python train.py --n_head=8 --n_kv_head=4 --rope_base=10000.0 --qk_norm=true --bias="none" --tie_embeddings=false --init="uniform" --init_std_up=0.0375 --lr=0.00146 --lr_mult_qkv=0.4 --beta2=0.95 --warmup_steps=502 --decay_shape="linear" --dataset="wikipedia_en"
Each number is 500 + 40 x the weight over the matrix's rms, rounded and kept within 0 to 999. Layers, rows and columns count from 0. Numbers have three digits each.

# up: layer 19 MLP up, 704x256, rms 0.0741, rows 388-422, columns 128-255
# down: layer 19 MLP down (transposed), 704x256, rms 0.0655, rows 388-422, columns 128-255
# gate: layer 19 MLP gate, 704x256, rms 0.0753, rows 389-423, columns 128-255
up388:589483535506422484554503551518507535438494521498416519435491548489494577524434548497459449503441440514445523467528418436461480479426437519441449531525465440464431473485554579541523498533566512550521537529442573523562482519525462402502566464523423577489511494512561558476548454484527505500478479474507541493445486494514477574473556511478461567463580516477518515476531471497519499496516
down388:522435466495502485536473494522498454462479455495486493536549548481437521594517618569417509556536453484513448456452546384490541498490535558532507525543396465544493451483606522571568461589546579553432521527506534588551497491502471557480498546462424466472533422574439491505448528549529514441513540499531438488435531546491559453469561502541469539498470486511469515491540536488431529524579
gate389:498517503463467507484507503463515472469492501487480531450489502423499491471479517523573546565476522461460481523623488490500512467512546561460482524502453487504576493548535458492471401542459461526504504494566500534461555465534552526539514443469449507502432443565491516465508513457427493501553460477428515519503479492447531504528580496469457522486513511474503448443488511459512529532518
up389:506545476410451491443439444519512518465467517452545466508477566472462562471511509499490533475546552577529520483532429519520429475514455492518434498439533486531540580550520545519527430501544442562503505482489543447389479541512505509462483506581520474496498532505515495428505455534477473555508510527508545498525458492555460363481480506494434490496485543477486504527559454530522448554439
down389:509474501492442483553536497460418525520585559485577512506491525531551481526496549435534538534485467459497592457404512513462513526505520518438519483495501516505500470474511506518484473541427635456529490514522539561516451539424520476482537447546485513493532420441592432492444538524532526573463503439444573505499487504561463505513478541501474485475449477505453531432528492506490466509475
gate390:526430607520463469560492477548475456492486547486451506412471576523476556583416567525494502518467493436536492457569484419462446489469499575486413503533502439493570537552544477510527485494523482425558476467483498462529477462572578410507507500540493541566519521518489434572496543527581451540518545500488552486465478553546559564469502503523504497498517467456618491426505503437443469484490
up390:402472399550389517499530416432455490508510548575514543487467459451461496460452535563455479480480499510516506484554484498511563485518453479535578466403552529523470564451526575518497507444553533461512533524554526499507451514468500483526473472544417513512513500438485569581507597505452542424451518481588503528446529511495471486443557574551507455494484491496440535533492513503465484444457
down390:493527427432499552378510430507495476516388502481432557536446550489536525477544472488528506510527487491500502428522438439486556496457473550456536442442502476505441480604510512538546565540436360584542485506476453457435461472489520504467473451478460465482532528471586515451473524451515514510502537551473499512436470493539530505526431507488530482411444487487494536506495523488418480532556
gate391:530587529537530492490535498539579535605499488537519475510555475479483481532467492484411481463495518518467511471421496438475525425619527524571476458512481450514511476529480546535484476509511523527437491506524526511481499570532577520453464513508513523400447510486578399458486498477461490527466482552518425544529528462592503560518569525559502508563530452469474446485478507509455456577579
up391:490506579566509480493479484528410528515515489515538441531511523486515471505459463463450477467491580474502448503478521466466506504445476531539445538459467523445526460485563437537520475458558521510489527485524493491405531479535485528599553488457522531497545461555538503554479542528486466424483509489480442487442403479538494489427519567482445555446470513564545481453480540578539465501561
down391:482402480527481503567544441489517472465539498559466471563523574550482449480433514558507450514555478434531476504538448468598565546434451503585461489446421476502559476504502515485484440505509616461536506490445541570526528552486553472551598479452460494537574493494469541493548473577521495503507462567512507525507465504464475487528511439439491534450507464501499494498485520500494464501478
gate392:521490562518530441547533507498448519507513508553449518460478477462482495484465484466499517590476474503528472543480465439463522459540570486502460566533481438381506533520529510464508498467543506448416491509478551477470522499484474534512490598462478527543484580506466449486568493519540549547497515482550475548558466514442600567480535506468447531472489491489500434587497498482573433564472
up392:464527533514597461537477491518543528506531555504475466527551502480521561466527511496532534529501502554471476493514470419547448559490493452515501524537495493604489438478497490517538506528469478498551500494529437463501497425477552455485541436521459524465494526454535519513525445547507425594510430480504501552490477507605450490465470502509492481501588546536469527410511522539460506483518
down392:572534533522526507541496511496449496561525529514519500478460484517450442464462499484502517503522422463542505566579500534420514476518520463504496524447414414479520530532543564427491535523573518527429514480458541542460517516511449562539489539525504486581486541495536537479512511450537547447504597476455493540551448496474551544547538458492486471543487504449508474522465474463576540527495
gate393:492443538537522402509533537529477461552464455472508475545511486511557542477452519534526530467457498559481519532439583544440439445559486564541500548545494530499501435553497577451520536556530461471557576509553511454562546559477633488445510501453471521488487425472547467470462532477445426506565534474416461500519460501461457549499413595490492477485606485491465513489493496438528481451458
up393:502525432563448457536527476535477537527540467517467514458530493533426570593466547523474509491435500503470500502548475538558544517452478465499579491435477493522478449537528509524475544455489433545557453483541459577586483497444405512462490520571441478522540492462548461586508528505416512538497400535511508528617535526506505434449603449566484531432497492511465508452469431556470556472489
down393:487431487471483473549470482510501498518468578493491491438524539569516552530546518488528552506478493433518477507498536465530647511518565542370494500532421532517516495471402549497531480463453656497500511520517538501518593516511553441514504580543445477553575406464533474522504539538527567496556503442544537506429529452413519484526506522450525505472499491493429484426472610520497526508495
gate394:596515558476498505406512500430482487469538481524474480440489500578482489498580526506511581486526584404528497488540451577475549478482491433473521531568460472568450445490521596523499418534485460548555569467495503534603445493357536574558491503504476500549475532465493452477469527459463499492514491440456463518493529436494507454555487508486481530480511447471566421585532474485527543465523
up394:396502493536508459592509485587500529550484495470598437555473493465545553506500472590472466545475516514491536385482494447523524531504484557552518497520400498466450438543433417461515576443590493486540467470486523382495515459486436498426393498466539473460502497474571503510525492453535439576464475482469551462500517535430552473523484444514504533531534569506547517431571481481448468485520
down394:497473486555520374392413483459443522460486469464512396455534546497531501514584488529460483473470556442517499531425480474491449534511497478552569414510474407498577496436530512454496486463505496482455482474563474498578498531478536454517580524530488536556479488481552529483563558561502461503480455544515436445545485426486492464545481484501505540488522498517504547605514510444506528436555
gate395:468544501514545476566471556478599574486514526482554421439497471379469520381453536478405488463471448540543505439473563515505511460559505510538483538532538415498491495505495475439428395508452446491437459459545430422477471514515515425473517405523511553601583485488426463494535490461491521515548517529469495474434496503564418489477532472436510558398544433508528555495544463459508529473525
up395:541499515495503527504514571508535556456569506461484486463548451509474525464569547539502438471448553489476519519486503493505495493454451533494440516481478531515485501433556547517451531478423456432496533442457476545475478472508506447492447500515547396532513454526506558561472364472492493494506409481460488546504476511547504414521488468495502525498471515467490481530570470519502492523440
down395:476508431443442437483473510459506450519533531587500478500507566490529520487458509502472484462461406389568435587496548452521499533484566504503479552501503564506445460471510485541529416521464619442518517468550473514524544479479492531616535547593512493472490483446516488569470529524487452518513509420575456487496421489548500441524497553517564479467576464501520459484481539500501460495536
gate396:478446526501524414557506572470491487536514484573548470478540481552496520537428421492434531493539565492488580515466511524505579430491490465522482553512552458444484568530483446449410491544538504476562437468560561466557520525492593522440443507471491481567445499537526452462507557463524496474478527520517465478583497580468407547503515510491508451504516501435467465509506528461503588488454
up396:542414537552539547494463468526531482542439537505561418567464515524485471562501560453549522517511595422485505464551453460521460528444526416478528550551500502399443427535537539469492537566501519514468554496451525556499517471455481491542471526499504468534491539451494499551575379493515520559538531501485484452548473429503559478521535454506511534435484503528520493551499552502510486514486
down396:490436374479438570563518480450482457526457544488460483519471596486519525588504543515466497475514519486468447549453515441559522491481490485561484445495578483510475534549553540554498527588456460519512585519588528471495430470461468462524515528473458478437504460431576461496501460497525498452532575495487459523564532494437532514532523499628485478416428434439478477563477555460497482535547
gate397:565548508496508466531537531540500489486497452531496440488564546447469560473493563497605531500436520451459475488479479475502509479493475521525496550498550404503481525486434507413440494479534541521562509475491463539563511545427570448522472533496522492471507530543447498516466536522413579448511474439477512443478452509504453538487423458545482565490569427533551424512491440505484524481387
up397:569499482537537502572520469510588425546439456574516475545486509556532535467472560490455485468475485540502509477489445448453487483538515537502540476558541509437466495544482416507538476569538481491435529503503537510470496496501511519497476498501561507454476528565560539471472517537493540491496512566467465505522495504515460524475498496525476466506546510493439495505442552527522505469539
down397:503453534508496436476488488471459459550429515413460449465543464534438479414497430519506452512499528526471507549538477505555520503492543516461417519481514510464465576465455464500466532523457722497494482526487508481501582511473533520509470516538406545522564471452501511530501476506479465550581509524457524507457479514492501519535582434522510476452526540469565414506466530474493497507490
gate398:539456531541503511448544522426402496500494548534573459524494542487545515433451526463480518371503551440533451522532530543520507527531463475498468496563516470468474623541589462518500461587443456514495470545474457490510585496509504472472511547485557506454492493493557476522476521486492454424569502479474481525478490552466488434575479507473511535467445470470515458579591451583609491520459
up398:460442535486494482424533499437527472493466557475518513485459546494571481473398529410499427512485464478467462474410516518528498482490495483542495495427519520487497466507514466546499545549496442560492468509535527467543522560472504539469512501470558507510480457480482563492527523469515532510485549528525437478514496517482513541475510464561526490491546512467475491513464451552479502500485
down398:444516514525530495537527452514445523463470567515480458465582472543535520492536524553532544520504451529577501441436470459553530544491477475521527490441542530475491459496453518467543497456503341467515496454488510472459442521535520502471531529494490500455436514500481534455551471510528532504518499529534523479517482445473558504421486463546480519514503454459467572487391497527523491497496
gate399:544497532527485457512600560441457466495459504483545483461540429519513425572487490520493515497515499510508530563545511482500457424515512496479484494520468478475506457549469479529525525493422517481501474482511461462531459499457562528484496425464498479483490479481545446439537422498442489483522481502534554548611483566443505510570451484464559531465463492520535493490539487449544455529441
up399:483475548514517467530541533485450430466489504471477469437486486463488466526468520590596483490470493521562524511499560500476483511446546535474457489396507550487443459512476555566458463474510495520501511502507482552483470510452477581518489398555497472535505521501527514526584473484427458482514490537520396521544508537448522441438526455527461592488519499476476571509478492487473512532507
down399:508478565505454445546482443499527546453526543496508476432478526472473473573519508510595475458496514457520564533478449504503499451491500510509463510433449538498478455522545493570476459485546621558433477447489526506493421491470506556567507527526515534492513518474474534514500431443499471526479526586477467462544521545479467481461492479451507501486495493578518512465473476466535438482496
gate400:520542542470500508497533479470459490502508559479473469543505515442513515578589502564475558529491468508522524479558621480516525478542548471507528557469451423562474497427466515536452536507472523506504566522494512482422464519418593473542481486550466473513473496522461476437469458498511583506514501506503552519545549595526532472538491521491487551536564446501438472487545540586505463431537
up400:542484515555535503548520496493519461484532503541483486531487524489507459557511460496475545513503514469484469535525564521500481527470481481483481513509401547520523435551510457460487483478562507433539501531428396508465564441484496488478522529412520509463474499530534551494474474501556474519484494512421452500495533564434525490480461451441483451484556538616471447445442523493513477537499
down400:542553531432487523458476555538489508487488510480434506521568463440461489497482506512464495393533497485456555524578491504412439465503440446476511474476497456479500522535533513465429491429470473513484516501498482465554497554486515508515528501476502494462490492497470411498537539461475509492457523589507575460504507531580491484498481458545510559525479450525556523494492476473576477501527
gate401:501441466541508498503518522520510549549514485472440447580509535506488530613513493512518555499495487494503478448555473389473498491478550432550431598573442496443504482482528545447444540499452484528521486519478478507579514442487518455424491487459522487495522529526455573519555422438503609575516517523519546517541508495502525536482547559490525489519527441501572549482520509440528445420528
up401:465527529576548470507491586532526504513439471428540593466555519423551431501525465527514453469470367498466530494535487564481565459500466452538543453509462484527545544493476521538469553495383535541475464492486582523533449518464419524477583481535519463521535497498442467483574515489479566486426525498548574508536420483556459561572512492501512419524510456437483478529492492481509452501496
down401:481536505540498578525550475497471447527517538470431565533429506446500495523540503537501493527430461511520463504445441458548531493509482506481504378590559470528433567503564534488513516508450429422621504533496548494480474521507507521490506502559505513486435467556520544470422560467519520490488450440475496585469477474424526505528493611529516500539494523464494583442480523448588516466485
gate402:517558571544509458489510456530494479533454535515503504567538485458500502508485536509461551498520515498429526435477538471497409443480555454549546581490492424523524464552503494487533466548481456510475477476479386457484481539561548532547515585436491473453497453505527529464532541490590480524445507487448539506551488544534477458494417484550442474541471559515487530511539518524455439468498
up402:532491549535473474479568477523431478489552558432488537519517528571573476512506532526543542524522585532473440466474432477507495412512539505502525521466585382463536538513560469421543479535449477562465443509530464459493562478502516413532514566488468503543467538477545498458413513494542443468506506487480489469488497500538567492509490509467478532449521428538509544532438488518447501515570
down402:442538434497514450504486563613576466485480487580544504507564550493504461466464543488535464568551533532471498516500469506524481586456555456508476534487416466461597446476493484524495523567579542497504541486581548486481538538452499501508573486453500498479473524466543553493488520487454460464459512475483505495530482525463510517473547557517570484468493483468498416568492463535543504474439
gate403:482470509511532542456460525492476497535498535478464436517507460532492438464492486514535500523612540530482474529501463516486475479445521545519514558508478499504541423502477494546510500530531476503500504527434518536464471475511506522460500499527547520540495498490473529540424468493596509494517503527470488463493491499525458510589481470487564482475441559531474487517513500507481472515487
up403:512456540490433570506523480475500493511494507539471473526516580549511484505514561452483533506477488501518498477500499496422542510513507530396455557510480554472520539501463525474537486517522501519485499482529549507521513496476549457539530469528554530501522537510528436423540513478440473491467512478526527513484539505465514504445578553486531483519496543512482457496502475467528577550512
down403:473536460497467489453478495444469527486474535475532455510472556568504506484476497447544542488507539515505510491457457562509450557466463460488522539514488482522460475481551493475530517508487483517476516502528515523468435484540499565499529501523529523505554494409425546533501479501507428486514501488472499582484443484490519547572398464535483491583513484541513545501479512571505440466485
gate404:531501529570512469442491485493590502488529527483486542481529458398480475482514481500556532472497526488472466498453484487510492533599478437532510557500439490514592524535423536472489434466489507482515475518525483450423498600511495455528531525478533520414458539519508405484510479531444475432510435529474522432511510463524457503477480504486487549544497462446551442491502475451472488477571
up404:581483505538490475484596516521471560452486489477524518451551474512536510531544426551435460487546416510540491518514494512505564461459499564534542508518492530497483501546593536497531558495480512437540599425471511596536468510494501508498445501564476486506481500514488512455429508453443481532476466506487525555485490546524486497519498517435536511514501476438545481513478442454377470477574
down404:546429546519491540471496507488505469519456459517424471457541487419537515462512466522456482482551447479572529427523473498515517475513517445441594430513506576512521512520524508476493518518439395473578449446525519465450449501452491434476451492554546550416510491476502460499482510387374509436505439498423491539442470521569451516462529508520462522616512465399504475530500466404568529536547
gate405:524453467480495531521451495483491588467536494557449519557494507471495437558528485479477434520480545490518497501489468515552518486517500499525369576557532529459544538558495463519518535550527474546515517445470471514478569467472480437490539516492517484525525500528455533533474469454442516503501543503524501492457466579499515456512511535465474494435415507549552514480483506486531513511504
up405:511525474515555515499522509534491531471459465500466474477434481561495481476522535470479493463502506508492474510539531484490504546514511536473495514431419548505476426502568528545519449515534519529526519521457457502458593477571539474498435499541500507454451458543587560490539506507477478497434514559504437539525513526544497409528504538522484515470503483514480511530487579452530515523548
down405:479461497515462479430564489518489518496522505477504547519468585526529530511521411515446491506540436516479500491447522489506547548512473510499445475466431424540555437534472542529510519421439457508489451481452502473555487533580544531514563462501445499546508515532444542512511525496531471471498502542572514460497493510534515491513449449436493532502522512509470501526503461467489497494555
gate406:519452532466433460522501510461547538490522521455450486453496484564570474469484558477478452522510488410507567478529433526560546523497484561476442518531500484458452481486495536481533536552589490502533532454462464525521504573487472476507454516512550516520502456580474483453525460502560477512497532566461582474537510524513535559476464480524504543546443532421519514484489495434465493505509
up406:505476458525511524522528564455564471432571456572459470488520544511479510452476468549472548549430479463527452455580527462403447463468485436533494505497475528478489520496534464521521478538518522572485467494465471478519465536487515453491473514441447493501446497476493504475508524540476515534545574511521562464429480532477502479491480537508478566424573394490497576493548508499539485473403
down406:495529591464480533478475479507514492479485454440430560461453489494567528432454503456544440497471512444521550492518463601546568478511525507481513533458526542507473432451516549548486557494541585431508465479510517482523565430478531475533488473489519483472508503488507492467428449483473518445503491517485578486548496520547528493504555484466523572468495508478476487488429536487453499571541
gate407:569517514575525471525463513503561464556515485505533505466507495473488557502465523500454465458512482454512507497487441456455487461526447532464472489526410457477486581509496534466547507525455505557498531517496536513570481476522499488505466495499516497443440507474518517548498508464494558488523569520483507549532495457519519507554562477532473520482458450395557554480501486481559481507505
up407:489478414537577517500498500495481518463492487560490476488502497503483452508458485537471540475554463480505489465478514483529455579471541506526493525482455534535525491505426484497510507526460466476639564407564474516479491441473427453464521465453507545470524480490491517532486437553447529531455464522488529486514477599529407508489504497468473521504515537521451514474535536563538414517508
down407:553576549495437508482485471467501501509527540484490561479451500455521569559487569495416488515477512459538479549525521477447499421489510496496472498505478448543455552455544503490537501464485514491487460502561505474527542508539516498507473584482491482498525472497556515515528500466480562536480575436449493462528494448465521501560476533512505530478418549460468562482479491419539463527538
gate408:527451449538513529455506507486470453471520478496472522431476454460445550501496522506518511558411493528494507536605524492480438499472439477504549500448457535462554528535489543533531498480412515540563478528526446466521493492452592494558429495500471478465506546539487519525513518528529565590544486477499555534453530483553472451553458495452513564467505442567463457481530488462506494531484
up408:467478530443480477546557489546510539464597490479562422481493467475478477513498529457535498436532438503505540497469524535416520493538479520516512507539438490453498417509483505501437511480552533514468516462504525424470524523492418495589554502517479497514400450483466494570516472491478520521519498486511537402529539523484472468517518432526474545529562506520571411471477436494472453440553
down408:546505436432483478525491502470499523485432554594483541491518475406490439457551477512467558525565512499516488560571487436513459570475443497577538473472560422529508593458514478489491477535434544515411515490484455519512497521487501530470486538561537496485501534466479446510505523482485471487533501556496491528448484453527565534510532557545487517505436433540510494506477459550466532410497
gate409:493402465492454460502422510465488471501476533506515516449525471475507548540490512447440513525557434517478472462573460496540430418466494512491441537482449426493526362465534552438510497521458456474499478512458443532528513506442486483454514477550547498493497450496484541535407509582494546464464478505573515422504471524439511500590496510471509457417555479455491531548533451506502519438546
up409:485474451513539525473549488510440497522493499555427457573414613514457486478483496491481444501471464530512554433537504467481582520537485530466479552510555534540515506498487549544503578473555483498534559444458531518555498535441525433460557472480550423511530559464508517392556446488467462477528519514532562556483427491538476451501474487516504552526526416525597527403505551497513513505440
down409:544488465514483499495505518482513443555478492514502527452449549489494521530513475484440554502520538521475572516505460492474520506530438581490509510493571472514508500472521539500523526583454359422519446485509411496553449488553525473525496577533574543521557519473525551472436449495500489422482504443501468494480462522493470492460508570483579487520494509532505502477500546494504459500488
gate410:564456565432478478489529542507460479525456438562496547505489505449463520514476546497418474557420503429533538514525482524458529483529492440452536542476529550435538526462515504430421552485510517558518501534550475469514508561429531455491510477475468519497512489457503496415467486491413616416528451481554490450551429500510510539475487442457439499490438502507480512501510458496588472483519
up410:442464486587535473578466395465409511487480525482451490478531559539520483507494514515493502523503487558514435535481425529561553498497415516543567553507527507497519496479544514469472525507572461508479535560492522508521459518493477495508458520514450488489530500527463500460504483465482567459502530413520504488469469536538521504530587493461474507597530629515535515505481553470491477510514
down410:496440542463470545472460362546387439523514484462473504482500499519493536431456515518465552476548457491491487535513515491468565447436404564470456559475585509486469488452446475474473572560557471538568469474516596480489523510454579522468516517460544515522542527504538495557500477476531449443527506487497485446514477481534578504537535474510527494514527519553464518555501467520488530561465
gate411:425500439485525520486561520495531526587495426522515462494472495476555494502532547455529478450485522438466532492485548497426462522544512442479487505491541507514480505495484446421479535486498504573454512490551508465594490541499448477439536555519468571509532508496505555435559448444504517495526500535553533509529527536494455487542542497456483495423519444526491563569499521449578472462508
up411:483606464508540515462582500492429413509478425459616472475516447497489535437548563531474493518499555495493515510458521500474485452480533504481481534453516493483502526499545534415472564461506456488526468437500509476541449518500482551492516531555524541464524425479546476446523581510491526533512481474457482493460524482497554466485489549521466528467511533522496625539459517532452454506517
down411:539508577460523497572523515498476450509510518526519582448551436499488450500470551546563635567529446490527463525460381492507453552578484510466493498475539507444480548471559441401522498375471529484530450539517530515473427508489495503454490509489510504505462500552436509372543539526457476545513462528468413509561541453470537548470469501551481459521457468494410489558482494502513473555514
gate412:554476489523468493500462501450438504558549555512452486527556472459508398485552509480577472544469534519378537484554520448563486529525481458529451555529502483462459480474510533474493519498539453531472616498450567435531475547489486420495464501528475453453475505532487477503540517447504561545495468538561542489554513491564491542474481463514441472494466507501461513527540453534560447502557
up412:462494476482484489469463422488511486439495534475559563504522521487443409477497502496580498498464533516500451507490428462517498507554569546443510535522477519509543597509461473546462382426515514509469561466473489524506491463450515594475446517521541505475461454558538484495570488533542494463459499540532535532495515536452490480425485518488449514558498560519502432509535515512475511470464
down412:559526509496470567526545489503492589459494478492398452558478490479538524584470515510464503521533498449532571562488536482424490491575540489490526437521539516555523437468489462513534513501479632512464493490485537495469462529555512425497532452496441478506507544461429540442479549537452533447527525495472475454556456475529538408582535501511518536448550404533490487500457480503428471543545
gate413:534536525484484506426560526458513469517413467489515477457544561452490482498530515455511448515477447477468461490505502511456452472501550547527499503484509485450492506413548551488459518493425534544495405502507503575507519449405521496505436596545483533470489479488545529543395508539482539542517518510550523492527452519474458482542495524484471508536450501525531492512549552525503555478531
up413:459495483527466502528446478529519561582477519548528440563529443574459591528490505548523508540512524502528519529468457540534566560521517541495432561566479521536449572495498481561502518520495541428522544466456519562512518433489465453503563494494498478523529463500440576472492535533434511524502522525563545519419478416516494514535494459554479428567541529522493563503500558518467531520442
down413:503489533530442511491478522531501379517462564463509469396495503458537571515475499490498542481589471500440488553426570540513494511513504470507468486515577529490462504463419512533449519531587606536450481585434531543502544427466530535476580519493413497509528496428566531529537445499422474485491525514424484464559469463507492481546523530514476528459485511492537551484503397521495477462509
gate414:578489566552521458473503487509468476467458533537472498517500438471553443554539556494524442557473493419486445503494550450484512475485506446473504467545542549533494522499540558380516460513518444536518487526426583471486492498460505562584472418508508568506517458564470506436462539459452540520513490502481466492541472500495533560493505513536556531462492558540531456549474478472576452470516
up414:539484480514477389484455408422509462495507525507547471461476376489572500523502483500512500552481492558415485450478514555581533527516409449521408516458461540533505407480487495562495488462468448459511497491428538556488516578491491493485485497564549475493524505498504532497508542411556508489511535452514552498480478492463546494460512477447505480452483550508502491553507394487507470576514
down414:502507441541499478526506454564469443489457481565424503468521536487548560493482468487470522479464506513532525461488457411429447544585430450427565494518513508533456504499556520489536529486499472445507526548441495519482519534484507398439384503474532536459502584483519500436557557451474499536553497505541563452471488449515530449456499518521526510438537528441526470542427502527501541465497
gate415:468565588467543477491434475462452577517530536530471519449578502519574479501499511412482536529471597469483530551540459540425506511526516550472419514546478447460503481527528386486527489456503526531453482554527454577460502536513451517582443507473514483505508570523570463460464441464494472515496422456468489524473432555554497487452490491492511527545525471545546479539482485501463465481553
up415:518490549524553495480500510482517602550542479554469493499417445490472516572504507540527525493503510460501531536531518451404526546469532549505514465507541490484507450427499443470542508514496518530504486530482485465476484526525451443478591443424536487422448491486487514570469548458476578485471465473541487443556481436574541474510490475492434496538530417514491512461456510596558478517594
down415:496558478472518496467494350484497557506461547481415477511483533520529466550495539527463492580529559475537467490497489499442562472493470506433500481519458409465496499452497493467472602445445473496525417545578509497428566489498545424545529512533452567495510506522484427463512455506473496504516469496506554531526443473487526457543513525539544495445531467570400505560474488443456547507509
gate416:531396507471570465510538526476474541513468474531461517534465491482501486561538436441516515575523421470499529464501509500494514415522539542554524545561451531497497452538433585492485485480517492502526579507496497501474472489484516516479482557488612427515533519500488505442509486472506469429550484514538548543560440483462533581538531530549562517552512477486566515468499524450534480469476
up416:416506451499431577474422519542571542541513465499486458476450543454460462430520527511523501502470508485468471497401515522526458483496474475445540461528507514538453527442501513522555523512539479500564519552512512517486452539454498454537478569571506466457527489563441505515533503509443466511468410483471456544523481516538486479542506483454507536520470458448498539460551462478420509415540
down416:453575489542455442470518427540481516520566514536512471542499479496464452512514478480526513569499471562542455466496503558439549593481529519568526452482476527484513535453556488472540453526497572483518453431519473506531489545570528498485528527453530536493494450533490446542512527553516497541425509512454533489539488527461485544509524569515449513540484505529456492520398510482447513568529
gate417:473513464524539506449488551567513491544439510460503523535490511501540570479504495523524571523503494537532515494487488467457498485461537577495524498488505510454531474469481581496509536489550487456498468474510512545483505514566555468495542498499516480470469465437538501507450511463477477501487554563510502482499539486496474490484488554546501406476445459496497548490463536502562477503535
up417:556490469442573491557540492440497474542497513473498512513494541518466510470559476517555513468511555468549466510558459520465483421510504508537501555507573469447553522526432530515437444509457499479491535484484464492499492502518490425484536504541488526503435504524539466503490499509494524556500498498430474462498551545461480497491507471484533512528510499577472451524524480532504551498466
down417:468558484447482525486532522531457511477512479506480515487435514478525552506507528474499501465533464505514533465419516505505520532503474551468495526453520502490519411519506506509502523457463482439449470469494503499482500489519458550482475522460548492481509447497468513502484546552476539488493507498528493577572555459491513543500478466541495441535453514497538613472459511461435508487507
gate418:566512547486503501456535511476422550550500529546489501515490464479541544452508508487490474458514532489497493491461482535472492526505451569460520549495561525525494416522540543540495497494477520472460539483453537460479560514485509536550518476475429529480560516520492514511509543455521506523585499443514526471532518503543446559453486565434550471526555525467495472588456508453497551532447
up418:556466508460544489511508436441497594461459545539490490475508510510584541403496545426496514474530540484504540499514530483532487475555479545491516522476456448453494474451533466531559494602502480479432443516467546590531513441511498495490500476485502601520432512539440525441496486500500580482498569556413557421504497489486490569428500431459466483479491469484551498518492532500521517516557
down418:576563496519477492517488564502541524507548507510534537439470515511529457523505530451458570524453484463512483485566470552507466481539510440529445516545525545542514533461456542520456495464514415501496426511498455486458458545525522557570456544462498547487459560505450542503487540504555466466514537543518427487459451503531502506403560490517472518522625490508502504540432581489427498467488
gate419:564435526517517525496450455520470481557499457520460489468547482489543536535475535600516523617488529501521520530545539518466465495551480543521504502459422499424403532551539548466527512495543540452557535405402505500551530550471542429535523376508456513492477431524472542535449457548515516620531464487517501510494519463518524456537521565471485505486547562557536524499533480529502475452498
up419:512448548462461502485473459544467432572478433452540504464504425515527554550444452552445550566480463619553544502480490513479515445507470578468577397468444479489432509508525493518547500501504448483506477508541520543483490500486504508549517421617550520539514534524568527540403555480503507512493481467495468497534523483457537459439528576552519485505515556527521488514431537495494495518516
down419:488512465513520470496491459480557483520546540531564614525496478451537545438501514456498534482516481477508468512442505477549534524465503529515529527535452557492471514483474509549554515482486712499496567544427493483489467453444503558533567449508535469577525510461508498559492564525462465489476505458438522501513531477463493532509469516516504497490433517509450469539431499538521542507512
gate420:515519518501450524498515458530513437518519489481514468540547438409488492538482456536505468522549525493476467409489534492476471517493470473472415522539508430456459521573457554529426524515480477421483513450512504531462503538522484513462539462554512497469524611508447491507508435521558504489524431456570553494520469520546506543485535469543446553543533457432491554519576519455477424555469
up420:533568464508509530436436504507474561517519582551458432493486500514606516556442535441490511551502550488478503538457525446457484519523490482475506440534494468482507467514507424459506460515561530579504488504469485474516585526541453489489453525425495582488552429517496476515433528505504488498462554486474539502465479449433479478539478535547497550489458558521494542446494516519522584567528
down420:470598417488479550543480512510510479560516477533511526592484500521491488532448475487530443516423542516409411491516527474525538502520472500456563516539494484481445516477461531484518544497496476504505521446537511544483479500576503510508596477453557507521498597491530540526525433467545473529552447488504539465500528450488543475483465542533520488482458522534511542532532489539494481588487
gate421:513502479529433516585495502473487502453502504557484430552523437395466488448441522520559522483494543512508490476594445449502491487472511471495460493550533581449502463473480455447416503492585497459511507534452432444516483521479568470499559468517470504503497499505502521548497443505448552516533449457465488453546518561517499628481508524529475434504518436512460361510509490597491526456459
up421:489475429512511589458512405484503482533488535559507558443537483471500486571505561484502519527439570543426508565457504546446518552478480505461479509451511396489526521514521465570554538538494498427517488572513491541491526449472537559507513481476468446590550512508532440426431569512490430413476488524551471510467489500595517455488469500540500484548470527472515469538493463486564561484463
down421:532527466473565610488470485479510545548564492488465515473494504532489482504459494557536481480505495513479516496535495487503561499527564427544450501514507520478485426412470492499490490505493371450517438492462526462505531558516522522413529440570519496518454483536497452424519528498491475475424559432424466437572497471460532498457460517524605536503510462477586525482468502515418577500465
gate422:548530516419534510557496523406513489550450519501508494462503509481579611471399509556551530479520502459501528500548490466491490402560510484455477546652469476535563459416444540478416487543482488539519518482483513470517486493459504397488438451478459500470465505464503452482530497494513548464500488487486423510546495475588468461514545522464473455491534538482517544541541499505555496450521
up422:484536457536543458523479514475498537507515472486485550478476554496510500483443605514545468519480474526561579544526541469432480535521562496424520407447512586465546447507427488480510538466526544537478491507492509536499449520485521546514428470489484471474547530532524522486448445495510556539521511495420456470580523444437491517528583507483466479468470474509504562434523484539521548455523
down422:486495472471540509507461527480465522586563555508456519500466495522573484501493497457459477470555500471528487500427537507480460500546524521574502497482386515487444471428460478485571511550544436502468520485553503426507480507547463490468477505454512512515554526573528464521530537572533496501488482602552481555496466508461547494494478450577459526554493551478551568505445486469490491560491
gate423:506520528504468497461468457501503476495499421472453469490501520476472561495504581465473462561450524535477493492516545467515463500567458543520578449489424477526549400441432578492517477420438471556517510528572504528536558488513499493494497542501461576470514495497397530550548530511466557482425363504535535563574507462576465461497523479523464509524491519561469483456485494484514449480502